From a checkpoint of a small transformer trained on Wikipedia.
Architecture: RMSNorm before each block, rotary positions, normalized queries and keys, shifted keys, normalized values, value embeddings, hashed n-gram embeddings, a smear gate, an embedding shortcut, skips across layers.
Each number is 50 + 10 x the weight over the matrix's rms, rounded and kept within 0 to 99. Layers, rows and columns count from 0.

# layer 2 MLP down, 320x1280, rms 0.0973, rows 145-188, columns 960-1119
47 53 59 61 47 66 46 56 70 53 49 43 56 65 46 54 67 40 68 54 47 37 52 53 41 47 61 31 56 62 77 54 39 53 64 55 33 48 56 49 47 32 42 45 64 52 71 61 51 66 41 63 53 52 46 51 56 42 47 43 54 45 53 55 46 47 60 65 53 63 56 50 39 62 49 37 26 40 57 52 40 54 47 65 61 45 14 63 52 53 55 45 57 49 53 43 49 63 53 56 18 56 44 53 53 68 48 46 48 63 53 47 40 47 55 37 21 42 53 41 47 48 47 42 64 55 50 53 57 37 60 48 48 49 57 44 56 46 61 73 51 65 50 53 45 66 42 49 53 49 52 45 39 46 56 52 41 65 47 38
37 58 29 62 53 66 44 65 53 36 44 36 53 36 49 67 45 42 65 30 52 55 54 51 48 44 51 39 60 57 34 53 46 53 33 46 52 59 60 51 45 50 56 44 34 57 37 54 45 55 39 44 51 68 45 39 35 46 52 51 48 63 56 48 65 58 58 53 54 46 44 63 53 56 34 41 56 33 49 48 53 39 61 62 35 61 50 55 43 41 57 50 47 53 43 71 62 45 71 51 46 60 46 20 60 45 53 44 51 45 44 43 40 43 46 48 57 40 38 33 52 62 59 57 42 55 56 39 59 43 60 52 29 61 57 57 34 40 39 52 57 50 52 43 54 60 33 44 58 46 47 45 61 46 46 56 36 40 51 58
50 59 39 55 59 49 52 73 47 16 52 47 49 50 67 44 54 48 45 60 58 58 62 45 57 75 46 59 37 44 52 58 68 45 45 70 49 65 43 59 68 40 36 48 56 44 44 59 68 60 36 49 52 52 31 29 62 37 50 41 81 54 58 48 43 59 39 44 42 52 57 46 48 73 47 50 50 52 53 58 54 56 49 35 33 52 45 56 43 58 45 57 61 40 48 31 45 42 39 64 52 60 49 52 48 41 50 45 45 50 42 48 50 47 43 67 57 57 57 50 46 56 42 64 50 48 35 59 58 48 44 54 53 45 54 48 58 56 44 44 38 41 53 51 59 61 38 53 50 55 39 40 46 40 63 53 67 50 66 53
42 52 51 64 60 63 43 50 70 59 50 41 71 74 44 55 62 56 44 53 56 38 43 46 44 48 42 55 45 55 42 51 46 51 50 59 58 45 46 66 60 45 41 53 48 40 50 46 41 53 37 65 59 60 37 58 54 41 62 56 37 56 48 46 53 59 69 55 50 56 56 42 61 45 48 49 51 49 43 46 43 44 54 41 40 55 57 67 43 46 57 59 41 57 47 47 51 52 41 42 37 54 48 62 66 34 51 49 38 44 49 40 35 44 54 35 33 65 37 32 42 47 47 40 39 50 52 27 44 36 40 60 49 69 35 62 72 60 46 52 38 64 51 29 59 68 62 31 50 35 45 38 62 61 57 39 42 58 45 44
70 54 57 74 54 47 52 47 48 42 59 47 58 38 58 37 58 41 58 50 52 55 57 64 65 35 52 71 49 57 70 74 53 59 49 53 55 54 49 33 41 58 40 48 45 50 63 36 58 27 38 69 40 19 53 51 42 58 49 59 44 47 62 66 60 53 68 54 47 58 52 66 50 53 60 53 25 36 44 62 59 48 39 68 55 57 43 48 44 44 36 55 39 49 54 56 34 42 50 48 47 47 51 48 48 49 50 53 50 51 65 44 68 51 39 58 57 51 50 49 51 62 33 51 58 53 67 63 43 38 74 49 52 46 41 54 46 41 50 40 25 63 41 43 60 49 63 35 38 38 57 65 51 39 54 54 53 38 49 54
34 53 29 46 45 52 39 55 27 40 43 57 50 40 47 77 66 62 54 37 60 53 51 46 56 41 42 49 55 64 43 47 63 61 54 45 42 60 39 67 53 56 51 51 55 54 57 45 59 50 52 46 50 54 56 48 51 52 46 72 56 43 50 33 50 46 41 44 50 74 48 53 62 44 35 61 30 68 55 52 53 39 53 58 44 44 41 59 48 55 58 50 56 47 20 37 42 58 36 55 53 52 44 39 61 44 26 57 75 29 33 53 46 39 41 48 43 48 46 54 57 45 51 61 39 56 43 51 46 53 43 53 55 46 43 44 52 39 29 30 50 55 40 40 41 72 47 44 39 55 62 39 51 37 34 53 71 73 46 44
61 44 47 63 56 45 60 50 58 40 59 61 45 36 60 53 43 45 42 51 47 62 70 45 43 43 58 49 76 61 44 58 41 32 47 38 50 39 54 46 49 42 44 58 54 63 51 52 57 53 63 35 53 42 57 50 38 29 45 37 26 48 42 51 65 39 61 43 41 38 50 46 61 47 39 59 50 48 33 42 54 46 60 66 50 26 44 49 54 44 48 51 52 59 62 46 58 36 34 46 33 41 44 54 44 50 60 51 48 31 44 37 57 41 53 39 34 57 39 52 52 45 47 74 45 52 33 50 54 41 54 47 50 58 65 15 53 43 47 54 63 49 57 38 49 60 57 55 55 52 47 67 53 44 23 46 47 57 48 52
45 21 57 41 59 53 48 42 41 53 41 56 44 44 63 38 64 48 48 56 41 46 42 59 25 49 47 48 61 37 37 34 49 40 48 53 25 52 63 36 56 30 53 39 47 55 74 28 40 48 59 45 44 44 59 44 50 58 51 49 46 58 46 68 38 53 51 68 56 57 62 34 51 56 38 29 45 48 43 39 44 46 56 52 48 26 47 66 58 73 35 59 55 62 68 45 52 39 42 45 48 52 55 54 59 56 63 58 45 61 42 39 51 54 41 43 53 33 48 38 54 48 60 38 47 54 48 52 56 37 65 51 63 40 58 53 63 65 51 48 60 49 62 49 44 40 48 25 51 54 45 47 44 46 56 59 68 57 59 41
48 48 19 41 53 64 51 46 35 79 55 39 70 70 41 47 58 49 42 47 52 61 59 50 53 38 52 62 51 53 48 39 47 44 63 34 40 54 53 63 44 55 48 32 75 51 51 35 34 27 58 52 58 68 59 55 64 45 57 43 47 59 55 58 47 48 57 52 55 28 42 54 49 59 40 70 60 42 41 49 38 41 38 33 49 60 43 41 53 55 59 42 59 54 54 29 45 68 33 55 51 60 50 56 39 37 51 52 55 49 57 62 35 44 67 31 57 39 42 68 55 48 57 43 61 50 66 50 47 45 55 46 29 45 56 53 40 64 48 32 52 41 69 76 42 52 49 43 59 59 56 41 45 47 50 56 68 27 45 38
58 55 39 41 63 53 56 43 50 54 51 53 54 60 55 51 62 32 58 61 32 53 34 30 48 58 61 47 58 34 47 29 39 41 66 39 48 49 46 41 40 54 18 44 29 37 70 32 43 37 31 38 50 46 39 47 26 57 29 58 47 50 52 43 65 48 46 56 55 55 47 48 65 54 58 47 44 43 33 51 44 62 34 48 54 51 50 46 49 52 41 60 30 41 43 47 64 54 61 41 62 59 54 42 53 45 63 63 41 69 30 50 63 56 50 49 54 51 43 55 57 68 56 52 43 55 39 65 57 49 62 47 51 41 36 40 47 30 41 52 41 56 48 26 41 61 41 51 57 56 47 42 52 34 53 41 35 49 35 56
38 39 31 48 45 25 61 51 53 46 54 49 39 62 50 38 43 59 27 53 36 46 59 55 61 42 54 38 58 38 60 57 38 43 57 43 53 36 46 48 42 56 57 52 56 43 58 57 28 61 60 45 48 40 27 33 51 42 48 41 32 51 43 65 55 31 55 55 46 44 47 54 41 37 49 41 49 46 33 47 43 50 54 40 25 50 33 46 42 47 28 35 49 44 34 52 54 46 60 60 35 57 63 36 43 38 38 51 62 37 31 45 49 53 35 53 50 46 46 43 57 44 69 45 64 45 54 51 41 62 49 45 32 38 55 66 70 61 55 59 43 47 55 51 40 42 46 43 50 50 31 52 51 39 28 56 43 57 69 51
58 70 50 53 47 35 35 58 43 61 60 61 66 73 57 48 47 40 49 36 50 65 55 48 47 36 49 42 69 56 41 46 63 44 49 50 55 47 46 38 42 58 49 65 50 42 50 63 40 55 66 38 30 73 47 40 43 36 49 70 64 53 54 40 72 48 62 50 43 56 40 47 48 62 53 75 71 61 64 48 44 39 68 30 48 52 62 62 43 62 48 25 49 48 58 58 52 44 55 70 52 51 44 42 46 45 55 29 36 48 48 40 39 46 52 60 43 39 49 42 44 56 49 48 40 51 32 56 52 55 39 55 54 40 65 50 44 56 47 45 40 31 37 48 48 61 49 34 60 55 54 52 68 47 46 54 53 59 62 54
53 47 62 54 52 59 62 43 52 57 56 35 44 64 37 48 53 62 54 28 51 34 49 44 75 50 56 54 47 33 45 62 44 41 47 55 56 69 68 51 63 50 37 45 51 51 64 42 51 44 52 58 44 38 43 48 48 56 50 65 58 60 57 38 46 64 59 41 44 75 54 44 61 43 78 34 39 51 28 52 52 13 50 46 56 55 56 62 43 51 42 45 71 60 41 61 73 73 36 48 62 29 37 54 44 64 53 47 56 52 64 57 48 52 59 48 39 57 25 46 58 42 44 56 55 48 46 40 52 44 42 48 42 72 37 45 51 76 49 54 52 41 44 54 33 64 61 57 60 44 69 64 40 49 51 41 33 37 49 53
66 48 56 50 40 44 60 46 53 45 53 48 45 49 49 43 51 23 29 44 45 46 59 47 41 38 63 58 53 51 61 49 66 45 48 60 44 52 51 29 49 64 60 49 45 42 62 52 46 53 56 44 47 47 51 64 58 48 45 43 85 61 54 58 47 36 50 57 49 41 50 52 56 50 38 72 48 53 58 52 55 51 71 49 64 37 50 72 57 64 43 75 41 51 48 57 47 65 44 56 55 43 50 56 67 47 58 54 54 65 41 44 53 42 60 49 53 48 33 60 56 42 53 51 37 57 54 49 46 68 63 54 52 73 44 59 33 58 40 52 42 57 46 48 62 39 40 47 60 53 55 47 52 41 48 54 41 38 57 42
45 51 53 46 58 43 44 50 50 59 50 48 48 63 43 53 58 57 21 49 56 57 68 54 57 48 57 44 46 51 46 46 54 44 59 57 47 55 59 40 60 55 35 54 70 53 77 68 60 59 39 64 50 63 60 29 44 29 46 41 54 57 69 53 51 43 51 47 61 64 46 54 43 63 63 40 62 44 61 40 39 33 50 49 50 70 68 47 47 33 48 39 42 42 56 62 58 46 37 47 69 49 40 54 43 46 39 42 47 49 79 49 50 57 42 57 69 65 58 57 54 36 55 39 49 50 43 58 48 51 54 45 33 52 54 51 41 53 61 52 54 59 44 17 54 57 45 43 42 64 53 51 59 60 54 53 57 49 57 57
51 65 58 68 67 68 47 45 54 48 40 57 60 49 47 40 39 66 44 45 60 59 60 35 42 46 58 47 54 30 53 59 59 40 45 53 50 54 48 44 26 48 42 51 51 49 29 39 64 45 47 51 55 59 49 39 54 45 49 56 63 56 62 42 69 53 43 50 42 55 60 56 41 60 54 33 43 51 40 54 57 42 35 36 48 56 62 43 44 52 49 26 39 43 48 41 49 47 53 57 48 56 59 30 41 42 40 41 40 58 54 46 52 26 47 47 32 51 53 46 42 52 53 53 24 49 34 46 38 48 29 54 60 44 58 47 58 31 60 75 48 68 51 42 41 46 33 41 58 44 29 71 43 63 61 51 38 65 59 36
35 60 60 38 37 56 54 25 46 70 38 54 30 58 35 46 44 41 40 47 48 53 58 52 30 51 46 47 40 53 42 59 39 48 47 45 48 47 54 64 57 38 33 44 53 31 75 56 37 62 51 45 23 75 41 37 43 22 47 75 45 54 63 61 52 49 41 41 50 59 48 49 51 56 52 42 30 65 50 39 63 41 68 36 64 48 31 63 54 72 49 34 48 49 49 62 50 47 51 55 52 35 47 68 48 46 48 42 40 50 44 45 55 50 50 58 45 38 62 48 50 24 55 65 38 45 49 49 47 49 35 41 29 52 59 39 53 65 51 51 48 41 51 50 44 56 52 49 50 54 47 38 45 52 60 56 45 57 45 50
60 46 44 69 55 73 42 44 33 51 56 70 46 62 58 64 56 70 57 46 61 29 77 43 60 51 53 56 53 47 64 66 59 57 48 54 48 56 45 60 42 37 29 57 50 37 77 54 57 68 35 67 53 52 39 58 45 44 47 49 62 46 42 47 74 34 61 61 58 50 51 54 55 58 43 37 42 53 49 57 54 45 59 63 30 61 54 61 59 37 49 42 57 60 42 45 49 55 67 70 60 55 54 63 61 56 49 39 51 47 58 38 46 60 54 36 55 34 64 47 38 53 53 47 47 49 34 32 66 58 47 62 46 66 66 54 50 57 51 59 28 49 49 61 52 45 26 42 65 36 38 56 48 38 38 65 52 48 41 39
48 48 58 49 55 55 32 53 40 36 59 47 41 39 50 36 35 69 46 46 44 56 37 53 49 54 48 53 45 67 70 56 42 53 45 41 46 46 31 58 72 58 37 28 64 58 49 60 50 55 52 53 62 61 55 58 56 51 20 51 44 36 51 51 52 68 43 61 45 60 41 55 83 49 48 46 47 58 54 60 51 60 34 59 46 57 58 52 47 45 55 63 37 44 46 46 30 32 53 57 60 61 52 53 51 49 39 65 63 41 42 43 54 49 40 34 51 59 58 44 55 50 63 61 41 43 45 54 53 36 63 40 49 52 45 52 56 64 50 54 66 58 41 67 49 54 46 47 59 51 49 69 55 43 77 52 48 53 51 44
54 58 49 48 48 56 51 51 59 63 30 45 44 79 60 56 49 58 59 50 56 42 35 49 35 46 56 50 38 63 53 42 65 38 45 75 40 70 57 63 43 53 48 48 43 50 59 61 41 34 38 60 39 49 65 54 45 48 46 34 48 63 62 53 41 61 44 63 49 59 49 60 43 54 67 71 54 43 61 62 52 41 46 65 42 48 59 45 51 44 52 35 48 51 54 42 43 39 37 34 75 55 67 34 30 54 44 39 53 54 54 43 41 48 50 28 40 27 49 65 46 60 51 64 57 47 57 42 45 41 48 54 60 41 30 65 48 66 43 43 45 59 53 57 56 53 39 46 59 44 53 54 53 53 59 55 59 48 49 51
50 49 69 47 45 55 52 34 54 42 43 35 41 39 51 60 57 56 46 48 62 50 71 65 53 42 48 49 27 50 31 26 53 46 50 53 46 45 48 44 27 63 47 45 53 46 40 46 52 13 38 58 55 51 38 45 65 46 32 57 36 32 42 72 60 65 57 44 45 60 50 67 45 41 31 58 54 37 42 58 43 70 47 37 51 62 52 48 53 43 58 45 38 43 42 63 52 35 53 58 60 65 50 46 39 30 15 52 47 49 57 31 56 45 44 49 51 40 47 42 47 45 38 39 68 62 46 36 48 45 51 64 32 65 45 68 35 47 49 47 50 54 60 54 38 42 42 45 66 35 34 57 57 47 40 52 74 39 57 39
45 67 56 25 40 28 35 40 60 44 57 48 48 50 60 38 52 57 47 56 41 38 51 48 41 38 67 64 42 42 56 50 52 72 59 42 51 44 58 56 62 67 59 55 59 34 46 50 74 60 47 32 33 54 48 44 73 39 64 67 32 55 42 40 43 53 48 47 51 54 45 44 44 59 60 54 40 43 62 68 59 43 49 47 66 50 52 62 54 68 54 39 37 35 60 52 44 54 49 49 52 45 48 55 44 61 63 53 56 56 59 50 44 46 63 44 36 52 65 46 37 53 53 41 49 53 52 49 47 69 49 53 53 61 53 40 49 49 44 29 39 57 57 32 32 44 35 47 53 46 32 68 46 55 57 51 33 60 46 46
46 54 49 68 57 63 41 44 42 42 49 60 32 30 67 50 54 47 54 54 47 36 42 58 52 61 49 69 58 61 43 51 58 60 47 54 49 68 45 47 69 30 42 67 46 44 53 57 27 52 61 69 61 49 40 51 35 45 47 56 67 66 47 56 41 43 57 55 69 58 54 48 50 61 74 26 63 57 48 46 37 37 45 52 41 38 53 57 44 42 36 41 69 56 55 51 56 58 55 52 68 46 54 61 43 53 51 43 52 54 60 26 43 48 45 57 69 73 61 64 49 59 60 67 56 38 24 39 44 31 57 41 62 44 41 47 49 75 63 57 54 44 58 29 73 57 58 53 42 51 53 59 38 64 63 48 34 57 48 60
61 65 56 72 47 56 43 49 40 64 25 54 57 51 71 48 61 46 48 60 30 47 51 63 58 38 66 53 65 34 88 54 52 63 43 60 44 41 43 50 57 45 44 59 41 42 53 53 54 71 30 67 79 67 51 53 27 48 44 46 61 38 52 17 38 63 43 59 56 44 53 53 58 50 44 36 61 56 49 38 49 62 33 34 48 70 47 63 49 62 38 52 39 43 50 49 55 46 35 40 48 70 59 57 43 79 59 52 64 48 42 68 47 41 54 47 57 49 45 74 55 32 48 51 39 52 45 62 60 71 39 42 64 52 52 50 65 42 50 40 46 44 55 50 61 48 53 62 31 41 52 68 55 47 25 73 55 41 48 45
63 49 51 40 28 42 37 79 38 54 45 50 60 39 50 38 34 57 62 58 47 68 49 67 52 38 48 37 60 41 51 53 29 64 64 60 60 69 48 49 37 46 77 57 39 59 78 66 71 43 44 26 51 57 52 57 49 80 56 57 50 65 31 54 35 44 46 64 48 35 43 50 34 48 54 68 52 38 41 49 51 52 43 32 53 49 37 49 50 45 38 37 48 52 51 41 49 50 53 52 62 48 55 39 57 58 42 66 55 40 43 43 39 38 50 45 49 37 60 35 61 57 57 36 63 52 42 40 35 48 42 50 44 37 62 67 45 43 30 51 49 57 34 57 65 43 50 45 57 49 38 53 34 58 47 46 55 60 52 49
41 61 47 24 48 38 50 33 49 41 36 54 55 50 56 42 61 42 62 58 45 49 37 54 38 55 51 48 37 73 26 43 55 56 62 44 34 49 47 64 37 48 62 44 55 64 55 51 58 44 47 43 52 36 39 37 38 66 64 46 50 60 57 33 47 52 40 60 39 54 50 41 57 55 67 64 57 48 57 41 48 57 62 54 37 54 41 43 45 45 62 33 42 58 37 72 49 50 56 54 63 54 34 50 31 41 62 63 62 64 54 51 75 44 49 51 45 34 29 52 54 63 50 56 49 53 45 38 42 49 51 56 20 42 54 61 58 41 61 39 61 42 58 62 39 27 44 59 46 55 58 50 49 46 46 44 53 53 48 54
39 61 50 47 56 53 59 54 69 61 59 50 68 46 54 46 43 54 40 62 44 42 42 61 52 38 53 56 38 45 58 52 52 43 49 53 67 39 39 51 69 52 60 43 27 57 47 51 73 52 45 53 66 55 55 50 45 57 48 50 51 62 41 61 75 46 56 53 38 34 50 40 41 48 70 31 51 62 55 58 48 52 52 48 35 65 75 51 48 45 55 52 37 46 63 49 49 52 42 47 45 51 61 37 39 41 45 38 35 65 54 46 66 50 55 58 54 38 56 47 63 34 61 55 38 54 51 46 44 50 53 41 35 52 43 55 57 65 49 67 34 38 77 54 51 50 56 68 70 51 48 61 32 58 50 69 62 47 58 51
58 32 50 55 47 54 41 49 31 51 44 48 46 55 44 54 64 44 59 62 67 57 51 46 43 60 44 51 34 56 65 33 56 48 54 57 50 52 40 54 45 62 59 23 44 57 55 68 41 56 35 52 39 41 53 52 29 56 76 52 62 46 71 48 29 38 47 48 47 37 58 57 33 52 49 50 48 44 51 37 48 51 53 60 50 46 44 43 48 54 65 36 45 44 33 51 62 47 25 52 48 51 41 46 50 59 42 54 63 52 68 44 47 48 51 57 58 36 49 36 65 34 47 45 53 44 40 70 48 50 55 56 51 62 42 52 49 57 43 46 53 43 71 45 73 56 48 48 27 44 45 36 51 53 57 72 35 67 32 39
52 58 46 63 47 48 61 39 61 51 54 38 68 58 63 48 47 58 53 43 49 68 50 42 38 38 31 50 48 62 41 51 45 65 47 46 60 48 41 58 43 55 32 43 69 57 61 57 59 67 50 62 39 49 77 65 60 53 39 52 50 61 49 49 53 63 41 66 43 34 47 42 60 49 43 75 60 33 68 45 54 58 47 60 59 45 44 55 44 49 66 52 43 43 62 49 52 48 53 43 34 44 41 54 49 42 56 49 25 37 53 55 65 47 43 59 63 49 56 61 63 41 57 48 58 36 65 42 37 59 42 51 49 52 59 57 66 45 59 51 58 53 51 45 61 48 65 54 56 39 57 57 43 53 51 43 68 41 38 46
33 57 66 53 52 52 48 53 57 59 41 46 44 62 57 48 55 55 44 54 57 66 55 55 50 55 47 63 47 34 63 54 47 55 65 56 52 61 50 41 38 49 44 67 44 44 75 64 59 60 47 33 47 36 54 47 51 28 34 27 52 68 36 38 35 49 50 48 61 50 36 55 53 51 55 44 55 38 68 46 56 36 50 50 55 45 21 59 50 60 61 49 61 42 33 53 41 59 65 61 33 57 57 83 65 73 53 55 56 60 45 48 27 47 57 65 40 60 53 49 61 44 47 45 54 47 43 42 60 44 53 40 52 44 35 41 54 53 71 50 49 47 40 57 35 59 47 52 64 56 57 51 60 51 61 47 48 59 55 56
46 44 39 53 46 39 43 71 56 54 51 55 39 52 53 37 48 45 51 57 23 45 47 69 39 43 58 56 54 62 62 52 48 47 53 43 48 49 63 51 55 64 43 52 53 44 31 47 26 67 33 50 58 56 42 60 47 49 69 49 61 31 46 50 62 53 46 57 47 47 41 55 54 52 60 35 61 56 54 66 58 74 65 58 51 47 48 51 52 47 32 44 43 64 39 31 51 74 51 54 58 66 53 43 67 42 56 48 50 40 52 41 53 43 44 78 42 58 47 56 54 47 55 60 49 64 53 53 47 68 60 56 47 53 40 43 65 63 45 46 57 48 53 42 57 16 48 53 63 44 51 58 52 61 56 68 58 54 55 60
46 34 30 45 34 51 39 55 55 59 44 54 45 36 43 45 33 53 59 56 55 40 53 33 63 39 45 52 46 38 57 58 42 58 56 47 52 40 70 54 49 59 49 56 53 57 55 37 36 58 56 43 74 43 44 46 45 42 65 40 49 32 34 47 44 44 38 38 56 80 60 46 52 45 47 63 50 58 49 44 74 50 60 53 47 74 49 72 58 52 58 58 47 50 48 50 40 43 56 60 53 54 55 43 41 45 46 55 65 54 58 55 65 49 35 43 50 43 32 57 57 40 62 57 42 68 58 79 55 43 52 41 65 50 47 46 64 61 49 45 42 35 58 52 43 70 53 39 26 40 45 70 64 49 38 47 71 22 62 37
46 52 51 26 45 49 65 52 46 52 22 59 39 53 49 53 50 47 39 67 41 57 50 45 78 74 37 46 47 47 58 36 57 46 49 39 36 40 67 54 64 45 35 48 60 41 58 45 45 65 56 61 37 45 59 45 50 63 51 36 30 39 39 54 57 42 42 55 61 60 53 49 49 31 46 48 44 34 43 50 51 46 64 49 47 59 51 62 51 41 47 42 68 49 55 52 39 65 45 63 52 55 47 56 35 34 49 51 63 42 55 60 47 60 46 46 36 53 44 61 63 57 49 65 54 51 44 63 40 63 64 53 62 26 57 56 61 62 58 40 64 36 40 38 39 48 62 39 68 57 56 61 46 57 43 54 42 45 57 53
41 44 53 54 63 49 69 38 35 35 42 59 62 42 55 44 57 65 41 46 38 53 37 50 43 62 48 70 65 41 48 25 47 57 61 37 60 56 52 44 61 61 66 65 42 48 57 53 60 51 62 51 43 59 55 58 57 57 42 51 56 53 51 39 43 55 51 63 61 68 64 48 36 52 43 37 46 41 41 32 57 56 67 53 42 39 44 69 55 54 44 45 41 38 55 53 52 46 46 41 40 49 50 50 61 47 51 53 61 28 52 49 53 53 31 51 49 63 70 61 47 55 58 67 51 55 45 45 40 56 62 55 55 54 49 66 53 27 45 77 60 45 65 49 34 47 65 54 45 63 51 31 45 64 31 64 49 45 56 57
57 52 46 52 54 39 38 53 47 59 38 44 53 58 40 42 29 46 56 38 61 41 36 52 45 44 60 63 39 74 51 40 45 57 53 66 50 52 46 43 52 40 43 60 45 43 53 48 22 55 36 29 48 56 42 46 45 32 39 35 62 40 44 52 42 65 48 28 57 47 53 44 52 68 64 58 44 30 55 45 78 46 40 48 56 47 55 54 43 43 66 50 53 48 63 55 42 44 60 55 53 48 54 50 36 39 50 30 44 31 57 48 46 45 43 49 45 49 30 59 54 47 49 54 70 48 34 50 64 48 63 59 39 25 58 37 46 53 49 74 57 57 48 38 32 45 38 44 30 62 58 64 51 47 42 62 58 48 53 44
43 67 49 49 37 59 53 68 63 58 72 69 51 53 64 18 48 58 48 61 58 62 41 55 49 42 37 32 60 57 61 54 40 35 51 51 49 46 49 63 27 50 51 31 56 29 50 53 57 47 41 46 25 53 69 40 71 43 54 39 58 55 52 46 28 50 61 21 43 59 48 34 54 65 56 62 45 58 34 41 62 58 63 44 58 51 53 64 41 38 59 53 51 47 68 46 66 53 52 40 54 52 43 42 52 53 73 39 38 48 65 39 41 44 49 31 48 34 41 52 57 52 46 29 63 52 38 42 66 50 43 48 62 47 34 45 53 43 34 39 39 64 39 46 52 72 55 52 60 47 49 36 61 52 60 43 64 59 46 42
54 75 46 57 49 66 55 45 41 61 50 59 39 47 73 57 40 52 50 43 42 61 44 50 34 46 50 54 65 64 43 53 48 58 41 66 43 62 44 53 58 61 30 47 52 38 35 49 48 58 36 52 61 40 55 63 62 51 52 63 49 47 44 65 32 58 49 34 43 64 51 47 56 40 29 47 58 50 39 50 39 43 37 63 50 60 51 59 45 55 42 52 57 37 67 46 67 47 49 47 61 57 52 57 36 63 63 44 39 48 38 57 48 59 54 65 40 60 43 55 50 53 56 48 61 60 66 51 42 55 47 46 54 50 39 54 48 57 54 56 47 51 57 46 40 46 46 51 56 58 54 50 51 56 59 47 55 70 45 45
44 39 47 31 58 45 46 47 39 44 50 56 61 48 57 54 53 35 48 34 52 52 53 60 42 48 42 56 49 73 38 67 48 51 47 42 68 48 46 48 59 45 59 52 41 41 36 45 47 60 46 55 51 52 42 56 74 60 47 44 52 49 41 64 36 60 45 37 49 54 60 54 52 53 52 49 70 48 50 33 55 35 51 42 26 54 36 44 51 52 60 41 48 61 57 43 54 34 26 41 41 59 49 63 41 66 52 29 66 38 39 45 44 42 43 42 43 53 49 57 41 46 55 45 46 63 45 58 56 45 56 36 38 58 53 49 50 57 69 71 32 31 69 46 40 46 59 60 59 47 40 38 59 68 39 39 38 57 50 66
46 67 41 39 48 63 57 56 60 50 38 47 50 64 47 36 54 45 45 42 55 60 58 51 45 59 51 62 53 27 54 60 56 51 52 51 40 48 52 52 48 53 55 66 49 52 55 42 42 17 58 61 54 64 33 80 55 60 71 47 55 54 56 43 47 33 46 43 46 42 48 47 64 51 46 57 54 50 57 50 47 50 52 48 49 49 63 46 44 57 54 34 19 50 32 34 61 45 60 60 52 49 56 41 62 48 65 42 41 56 47 44 43 70 51 26 71 57 59 52 33 48 54 46 55 39 52 53 47 52 47 50 55 35 47 67 42 59 59 57 43 68 49 47 74 31 65 46 69 42 46 56 54 38 51 46 54 45 48 47
37 47 45 41 34 59 68 44 53 59 45 49 52 34 52 50 46 54 46 59 46 61 33 63 49 58 60 51 70 34 54 50 52 60 47 61 42 63 37 46 62 47 34 57 41 45 60 51 66 53 63 20 51 43 43 42 58 51 69 60 64 55 46 56 60 45 59 59 40 45 51 36 53 50 56 31 60 37 44 40 54 57 47 30 55 45 40 46 56 50 54 42 20 62 60 62 50 62 53 46 34 50 42 44 35 58 49 45 42 64 47 42 49 49 49 51 41 50 52 52 63 69 39 56 52 57 70 61 48 60 64 47 56 55 49 49 42 49 48 49 59 58 55 39 55 49 55 46 46 56 56 39 57 54 37 54 32 50 55 50
34 55 31 53 59 28 45 40 41 48 46 61 53 38 53 57 63 58 39 47 53 34 44 49 38 44 56 53 61 65 40 51 42 51 43 42 48 65 53 42 56 47 65 64 42 60 44 47 44 47 55 32 34 55 52 61 51 45 69 30 40 77 53 55 38 58 45 59 58 49 48 66 54 49 27 64 44 64 49 53 33 56 44 55 45 44 45 50 46 50 34 28 28 48 50 56 46 71 61 38 56 40 56 34 44 48 47 58 48 34 46 47 51 43 27 63 48 63 55 36 47 43 57 40 52 38 51 26 54 48 66 51 37 56 70 57 48 56 46 41 35 48 46 40 34 68 43 47 52 58 38 49 54 58 38 40 63 59 52 46
61 29 53 58 65 56 49 43 43 58 42 48 35 43 48 40 54 51 56 55 44 45 55 61 62 62 53 50 38 35 49 37 50 60 31 54 49 52 37 52 37 53 23 59 51 35 40 60 41 55 37 64 43 40 48 61 60 67 51 40 45 34 32 54 52 39 50 48 61 53 49 40 42 54 47 72 47 50 62 48 51 52 57 66 47 45 28 45 58 48 45 65 41 37 63 53 48 28 34 57 58 62 50 54 49 52 22 53 55 57 49 31 49 51 65 38 48 60 30 69 59 25 43 45 46 46 48 61 57 47 51 44 18 57 60 40 38 81 45 51 41 51 46 57 46 48 54 57 40 56 61 28 60 62 63 58 28 43 57 57
59 41 52 47 50 52 49 41 77 61 59 51 51 50 52 69 57 53 38 66 68 49 43 52 64 37 50 71 56 80 49 44 54 77 53 41 51 51 59 59 58 49 44 59 42 61 60 45 38 40 84 39 47 66 69 63 35 44 37 31 57 57 41 52 54 58 57 59 40 37 48 51 57 50 58 41 51 60 44 47 48 53 50 57 48 46 62 52 43 53 50 49 57 47 56 31 31 44 52 33 39 61 60 31 37 55 26 31 47 55 56 40 61 63 58 63 56 54 40 57 63 43 51 59 38 37 45 41 40 55 35 42 53 58 48 45 51 46 45 70 61 60 56 49 37 48 68 52 50 44 50 59 50 62 47 56 59 53 52 45
55 48 52 40 41 44 51 60 50 63 50 53 55 62 55 45 51 54 71 60 51 34 51 41 51 49 46 51 59 45 54 47 41 70 61 57 56 53 52 51 46 51 41 65 69 54 45 59 46 47 47 63 47 45 42 48 50 45 63 52 46 45 48 51 17 55 49 40 51 46 44 50 52 42 54 38 56 39 41 21 58 38 44 43 51 31 44 45 53 80 56 44 44 43 41 39 40 53 62 32 49 56 43 35 68 46 24 64 42 47 56 37 52 55 44 24 28 45 46 65 63 37 60 37 62 66 54 48 51 46 67 44 47 59 60 25 46 46 55 67 59 53 60 48 58 56 58 43 58 49 60 36 56 63 26 39 50 67 55 52